Weights of a small transformer language model.
Size: 9 layers, MLP 1792 ReLU.
Architecture: learned positions, tied embeddings.
Training: 1529M tokens, 5833 steps.
Each number is 128 + 24 x the weight over its row's rms, rounded and kept within 0 to 255. Layers, rows and columns count from 0. Numbers have three digits each. The size before them is the row's rms in percent of the matrix's.

# layer 4 MLP down (transposed), 1792x512, rms 0.0215, rows 944-969, columns 256-383
100:136101132140134125148144154079111138081142144174136162098133138113082127124115088145084087088130116151110114133145130142137108148140166121084126130102125119130127148143128106117155138109148124107161125098103097083137147133163137122139185141097134113187079135084132166125157116123156142127153162094122105146136157120109137145122119152120132136143108151131099104105110127148121135113092
141:124103174147136106149143128133162147091110137143122149128139105115155117144124150150135158141148091146125144137116126159140152103070159127125097123160100110067135114122218133151146098178138113112082151161113112134149152146170103143084137089112110086125131127218125149151129144125129142131144125121080153140156111157092142159100111115172156128095090128109147129102151171121156160143140
104:118140105149077136137139091115170150141138145105139110126124102133135142159113155111141141147105136134175136133164144103138159144105095112112161140088131135104136091103109104122148138075111123144130161123129119172111119168096123123102110106165145167114114109152120110091128091108130145142149172145107125114148147136108123093085141138112127118107129127097170143101066125131148121121134
110:109119100125094155116149082081109108138112171111127131169103111142138136121132120142149126130151128072151144141151130126132125155145096154126145116122131126092148150104118105152095140171129141116163120123135144150115147150107120131121113142086145145145124114127128095088135145110143115154138102166099113108135181143135120077125145140122146091110147085144127094082120098161148152148151
108:167146163121087101159140141152155117167117134146151119125168163144095127095113171155139065192110129086117147127157140128127119134132102112109123141169126137141144127123137113124174101118119141126145092105098160158117094126151152078107118116077140092118129077169109092163113097122142136150105133116167138118123121121128170108132123132099179140168135113082114144114139127132123144121130
100:085134137112080152118133123116117121148146102131104167092101166068147156133097144172125118157093131098117110140161159155099103135147105164112108113104118119108127128130124110155114153151128141135178140143122129136152161120145152138159149124113126113114124146157131149165098103115144112142145149130138120147165123104146130139117103130156132107106131124125112156153110121123131116097129
094:132114191131122140167140153122124073159122176122127115155109148118113082100131151105144099121171106121197090153159127157112104103116142142140151133080165177111145141119120134115143106158118105102129135127104098164122143108111150147136107145145132135106177109113096133136124121160121100143105101135115124167152117140094170115154165145106100122134132097144143133096151135098141139150109
099:089127135156121101107109139161143096134174113114114124138146118086164125131129105144136095089099113099128127104131163133102130145142166094111104163111121186123112124129140155118163129119149136107108131153114098165167159080177143106150120127130158085158135131083109085130077115160097123142144095114087168137135170136145117153101127159112105130150128160130109133116129118118121149093103
117:125153161118139125089131156117111126115170164137126121094123066135157160142171116142101160104120102163161130141130123133172133138181105150090107157130131123142128102149130102104196108147121116146100158141095159164136128153117141127129160094129143132116148118134139137160157130112138129165113123147103123168124100102171119132113102136112129122095126134089134106120136150138116116129106
098:148107174138092138139100106144158128152116122131133150105136134143158139100087159137131094130149143158091098154195163134133098124104119168120084128102159116104126107155105133135158138099119105122148107117147121120145119109115113142100142128180152129127102158142084093125137158151138148112157102155096085124148129166107127131087150148131149162147154129114132159114097121148122129111113
101:156130111105076124113123103138145123160112150160113104129152165145099135100121125117170147123093125149145162102163162093171109154143104123130153175133084141147137139073122131110113155112139168150160109142140132077128126104115117136103107112136138114136150150104166105093097109104097135103072136129121162133158085095103119099167165081135140164160136131069140139075107092156136141128142
077:075087095093117080121125119123110101129139155071100114091163109136139147108120135067127122112113112112120111133162110123081100125129142148137124127154182153140050150102136147091154118089151121126139132154096135132133147108108141128134131145153128173140117087120112124121115155124128094146122092124155090180151104137155122141108108079101172163125087116114079117146142114119107149139120
086:101098133134113109150124115138125117162064133094135103114163155153123110112092160144134115143176083094124106161177133132123138160093092139118092116113130110124150156160136118147132219089128154141090135078118118126138167107112166095133121144139111103102109092108144127128126121122092088116148128136113120095118116136093130113121126107106145152092103077144102131145133116117118149103117
115:119153159183095169147094154110112152116104141124147173098133149121145137112171099125128118068125113159160104110136090120146098097128099154137116110125111110080171126150117115117150124119104146159167083095164161112134151133085119137165131099178152120169118111148147142123159104148137159144138149170102130145140167181079151086095141130130146113138115114175109174127119128133145127121147
091:101126103159131119125131079096113109118141102132137124089112095116128188091145129152109127146161097143166149150120118126101108075148118165111124135120115131163159107172105158181130126137132158139081155142143145140133137130130139170109135141133090137069160175118129101141159152131097151125135068131134134122126143137117167133135123142145124143150127142119115113125119089147093101137134
094:090142087131138166136110110152101120120117103126183162101102111153091137116135092131141182147106115087112106116083178116124175102140153124106148071116134135181142114157140100100063108131168132122117140157086139121134107113126105126166144205111133149150154149121097095146058142166064110128146119138135106149118107083137122178101147129136156132164148130114104119126141145127155090123160
091:139151119139150128120129136120136085165133180146136176130176145127102152110151144119127162177112146133120121107097133128058132134118115128094110143116139110121078160162106129161142142111150126144133119080121087089109134093140146146126151120135125140061151128150116114150136113116120093120125144117113130156176174115156139140103098149154119087129104137085098114112098142125165130117135
110:114088167157158178131119097129113111120140141132130144100097098173147119099125099124130117116152128147152092164130128102144141148110153128139127123104099121121146110118112116111106105120145096114119147150099118143119108161093145163124117113178123118150158100154111107113115139164105113113103128154106126164125122176105143103116117113122114076143129107125096121121097151117119134080103
118:096102114148126122156099153135138102109099148119142106122149135132098143098105148115137109132130162153122152125143141114154119087118160125129124083162158138160150174103091134138108156085122125181105087143135161127111127152127137117152120148116079125100144103154098087161119110147154126145093124127100138122111121140105105074085102104148138116149156156096114113116149109168151162137160
078:133103090128123140153124150178113098138141119134124095139155157177101137137131118138134133165165163155122111136092136129127143153098141128164104109116109126148098141109116113114166129127114158135095155140115072134066126130079136110140127135092091130128121117171125128096135138137142113109146175161100107146137090129171125107129119140127137129113107143102187156140106140122112113151134
109:136116159099103097100126142123083152142095180075133137161121115144073131106115181142121104156136122131144113120157126100108166067134105136092097126127129102130187128194149146090152090155185086140093124128105112109141121117143158134133103114156156123085117179091117141134115115161147115160145101139130131145118151121136136104107090167144100138137147123115115155158163146117120119164143
088:132150116140134110147137119159140163172132137108128117146138163164119127166155131136087101098145099119124114102119160103160125132087117124116140149117143148142103136101165110148115131138142092172112142136137100142093145079105111142135131099185147124100127142148118134144132139105132144112172153149161094133160123114163092146140094095118119134136154098143140148129157101152106147172121
109:145155130129170121172098120084139095116139127142114130167121135153144111140134135114183085138168093145153129172142093159131115135143179120118146109107154112138132146100134134117120126124123121145108127147178098119131126175123158114169104146166123147112145110095126129148111109106133138138105152137108139152168137155093112115129156131109076134147142108105071089109111091164126108118160
113:131102125127154130134162126106111153147132089122144133137119079122118125156145149118108127127098163159102140143086149138088125110129120128142114129130137115112095107145137098157130118102121073097135136120137075151160118137103122156135114129118080094138136170122149153153170129156139163158158128140137107090111132128141152119122117141116107164130095203161140122107126088146117114132161
096:123127095110112186182101108146108123103145171114130110144120090142099113147143131142112115141117145087103127116142117092121168157121105119112134128140158119125151146157177147121151135139122124164125166096176133151129141079142141125139063125149158148095093086134122123111148113111101090123140119133149121156133092098133130117134108109132183106139124098150127101127162108124133129146138
085:123112141090085162116155114129149173101114123129117133155124103128124121139152154123134129165142115124138149130131093188164080148124166091130139106118158089122113102158133181175135162139145128115127151110112117101170110097127146096140111113133093134122139128135093149138127136128148160112132133143158130122140140134120118157084133116113147115133138108111124070123134112157139112138124
# layer 4 MLP up, 1792x512, rms 0.0298, rows 945-969, columns 256-383
119:143081110116120186135124097139142176140150125149173120110132105121115124130113128113102133142149127121143142134146108088126120154099148127103092132103149145126135101101155096161122150087146106150130100084097167145111109071115135117122124153114132109116142110157136129128118115075138099076113105138170095118120124125142148132106122154106133090131111152122111148131134146099084158111160
101:122069138127200127169196116176171205133108105107139162108151145117118122108117149151135132174118085103152104138127136169147105155114142112121172122161104125125132146142167175116107124115131124106103094155152128121157144126112136158105096160141172163118161143089136110132133098142116115127149082115126098109081151134119101127133131138095138114160139103127122091114137156110146141129127
102:155171095130151138165143115095161120144126110104140149168116153126160121120131183118117095148082168145158182084161124097105123109135125121155111147093156124153106114141152104139129151125098086104130129154115149117102142146157218135138108120118111049110112129117100123118091157142144130126162117096081154147099126109135104143155131134142129130104118123121150100138127119110147125107097
101:136123117147115172183087158125083171089131064153134119146095115146154133113131108121114141145080090102114095065129137099129094146134137117128086152159112133161141108113160135109152104140115145098139076116167123139169133125120139126133097121133123096086119145091130116110110080103114100142111067129120107092140148150139114150127150115147131108146114152104130151126082139091121144131136
108:114146116138159131177095135193122169117139128118109133135114121099101132104120149141144160128145119145094121134123133128087145133138122150112143104160138125145073106114141139176182106129129145065120108064149166138132109088097125075121163173150117138145078143109117109119161133074124092130102144111135122105119112134126118197161127143095122173149141111108115135090077089100110151146156
093:138146117197147101120110123072151150089121165119132145107123152146146123093093134126110103127105087159066143115133103092116125156135181156098108115126101119158108124135138113177156153103115088126107118063142169151139114112163145104155159150106163105187117125132075090133114139053157157097124096118120105163150115143137107122149155136155132133102117112102100142089124118093147169148178
097:161123101139158179106146175077104136086134100104156132126150132130135108111130169117110179161155111142093175109141151104111141138039146086127168113121125102171113137131116116142123109104107138125138160156145145171119134112133128151130135145112138144146134177129195113124103167135146132137101125140156112087115142113109110142110141149139151125172146122098100133141109176147144144091100
105:110137133112179130105117122162117188119079126149141147080124183132121111157084122146144154135142120092131176114115139124089129116134132099120154070172127140122149140143157092161144110116170111155107141118124122095102121096120158198136128136105131147106139127126121130187134148113117112122130150106119116139135138187177130155134184143111094109183146151109124108143108111105140144131123
095:118189094130125152092140094153093136109131104100135117158096132131104114112134110133065105180108117152142091103106131108119138139113121147116161174114156124137095132136114122148086125103160077161124156101101156095122084136120143112096087156118112100150140140148093147141098117102120121129123137095126097117132126150114097109128158149158144108176103115118150123091149087093160139106112
104:155097172120108134131110091131112156098112121121096167112146157127087137173123095170123117129112156130129139118120148166115127137121138159098141125165149144117090118143135120097157139161149082171123180104086165121100134139161140137094111125140180108156142151109116113164150122110152131116123120113121131124121118126125090166129131157138133139119122118150115165151123173096125104115150
082:076133117114112089109129078113100140116165156116145146080131138135154121149160098171129143110165131131080133110117105141164142146088121142088155102144076131111109137115168174133114159122144115123113134144111142141121153123083129117119078152112130158113091168158136137137141081140116098094142107087098099131124124096112128138157108116129135104145128099110080046080134146091162058128157
085:131146127130123147141148124099150120112090143162151147113138097112163116146150147152126141125079128133148120114138116103133097126153149145091131183106121113154110199186138117135108155137114124160099118135146133150102142149147152136135076137127148084115126102109134116114090134145119089124127116088147093097144109123110145152157150133157083064130158093123143164126118103099141142104126
108:137143140115151143133121137139120122159113120105129126090096168092133119123094116102167127105077120105121136126131127136139087145134093116148086106114175118175092086113109102142130133078145157141091132124076163140085088151148135137129125113101128151114161110154178109093154110132111095101182111112116103101156165169104132109103120140139114141108122139122169145156131142112113133111092
097:071121134122121107125162183101119146130106151109180135101106127141124066110111112118153132107101128140155123129146104134135113146095174101144146128097114120155120118136105118107126142094090107097157142090128129125166058103130129136149117172126154111179149127120126114155062148125114123146109152132117119148128127155130121101107137167091130163132152160146152122144099150099137101123088
092:144127192117139127148145167113165151132160145114110122100146125122096089109154102144099126121120132109132171125091117130124093166082154097114101175156145129167129118105125132180117139121147137158114146165125127152149087117156142140094141128139108131121106170098105120148140139089123122116112135100116123077078135134112149104107120107179154100111145135123112151109153040161110093153144
094:110135138091170122089122179082140123094081136119127125163115138088106147135156133070113131147158113135116152146150112133133077128125133095159111135136164187104138162106128157095117105145097164130095123145116087132126122163143135142153104151109173135142151117129110150123106123125133121093132138167082133124138120136099101127146132121136113169106094144168112151152137144129136118103123
104:102098148169144135081160117157117129146151135117133109160169154132156101116111109170111102143132076085171151140062141141112124143141134138143126112131141132089121111152177145133148126132118095086105168127113165136161184110146137144111115158152135104137127089145136129117137102148120105121092116143137119102153142097121150146114105178115161162133161136131139137149118163115105133124147
104:082108163106120100152128146113138140135109133138106149126140103116152104124128120189132103140087125084114126064112137095087136132067149145130166103091113118141142127117124115118141129108126129093083102126140122151140095114148155119156159139111134154119125130110081086103134094093163114120102094096131120147155169107121108131143155144175134115154114102068156129123119131122144144121103
081:142134153135122111139120133090138130163099130173132137081128126094170141095103128131126145127136083101136108112159140135156101093118111126052132171143134121124112121150132154169101170116164116154139087152137138107177119151145154143132092116166118110113123150145092114154106132113110129118113102086183108118133135117147133180102136114137118106109127119098120156156132117132183142141125
102:105116122101131178145166082144188113133154127082115138099125149116115134126117123112104166105138154168130141163118139122160131119136115111202140119116105140111114165106141134144145101094119134144130136167085150140153144098159141127122157147145121133150130094125136152130099128118140093150100132159134072049125120158102112117137135108138157123111126147107157131150139125157121128131114
097:132111158154152088132104134151136128145142122186122137119132134141131134143112130130131161120147131135147139102138095087138147163115120111124114098165126085120129125146117132124163130081120111131107128135130153151146124119118135127129160115085142122136195114139122117113080097166126123095098137109112063117085147141123153110147084122139165151142089170106137121197100172137116142147122
103:116160107162121097114156146108147144122153094118142113164087096078106133110114149140120109125138098119105155140147111169142150140107124111153105102117093143154113128131104114129127124140132083093123088157175092122116121088116108126123108173137151146113141144109135131136124098147111134165110154119104124144114139114108163123124111139118155111112132136094140114169097152110164135128085
101:105157095150128091162123125107101143124112102129131175113117158128121083146149133191096127142111098108121117115101092111046126121123142137115134125117132120115100120102102131134140092104147148146105123115119095129146102086170212145087113139095146104106127161111160089144112116170120095119132141095080054144113133145111114152086131154174130105130118134110123115132112114108148147131148
095:159118140122113142164128102093124137100152105130151156140167119147141126108138102164090145113130114110088120119125086103121141120109135114139107119125160148091131096121126147127125119115174139154130120113080121141114136140162134110115099167168114105134104118133088146135158119110121139106120107115165103145095117131136117103131119134126166140083144122112124124159095163091130103132166
102:148158116104103115142114087130123116098134110147131145068137141103090119081106144113127127170146148127161169135147157120108087107121123128196125093128133121087113140161142106100132116107124142120086096124117163146115109134149131136128125127164146132134112101117113129138126088097141161131078139095153126093105098117123149119167154168142119152123099137111143148159110154088151062141121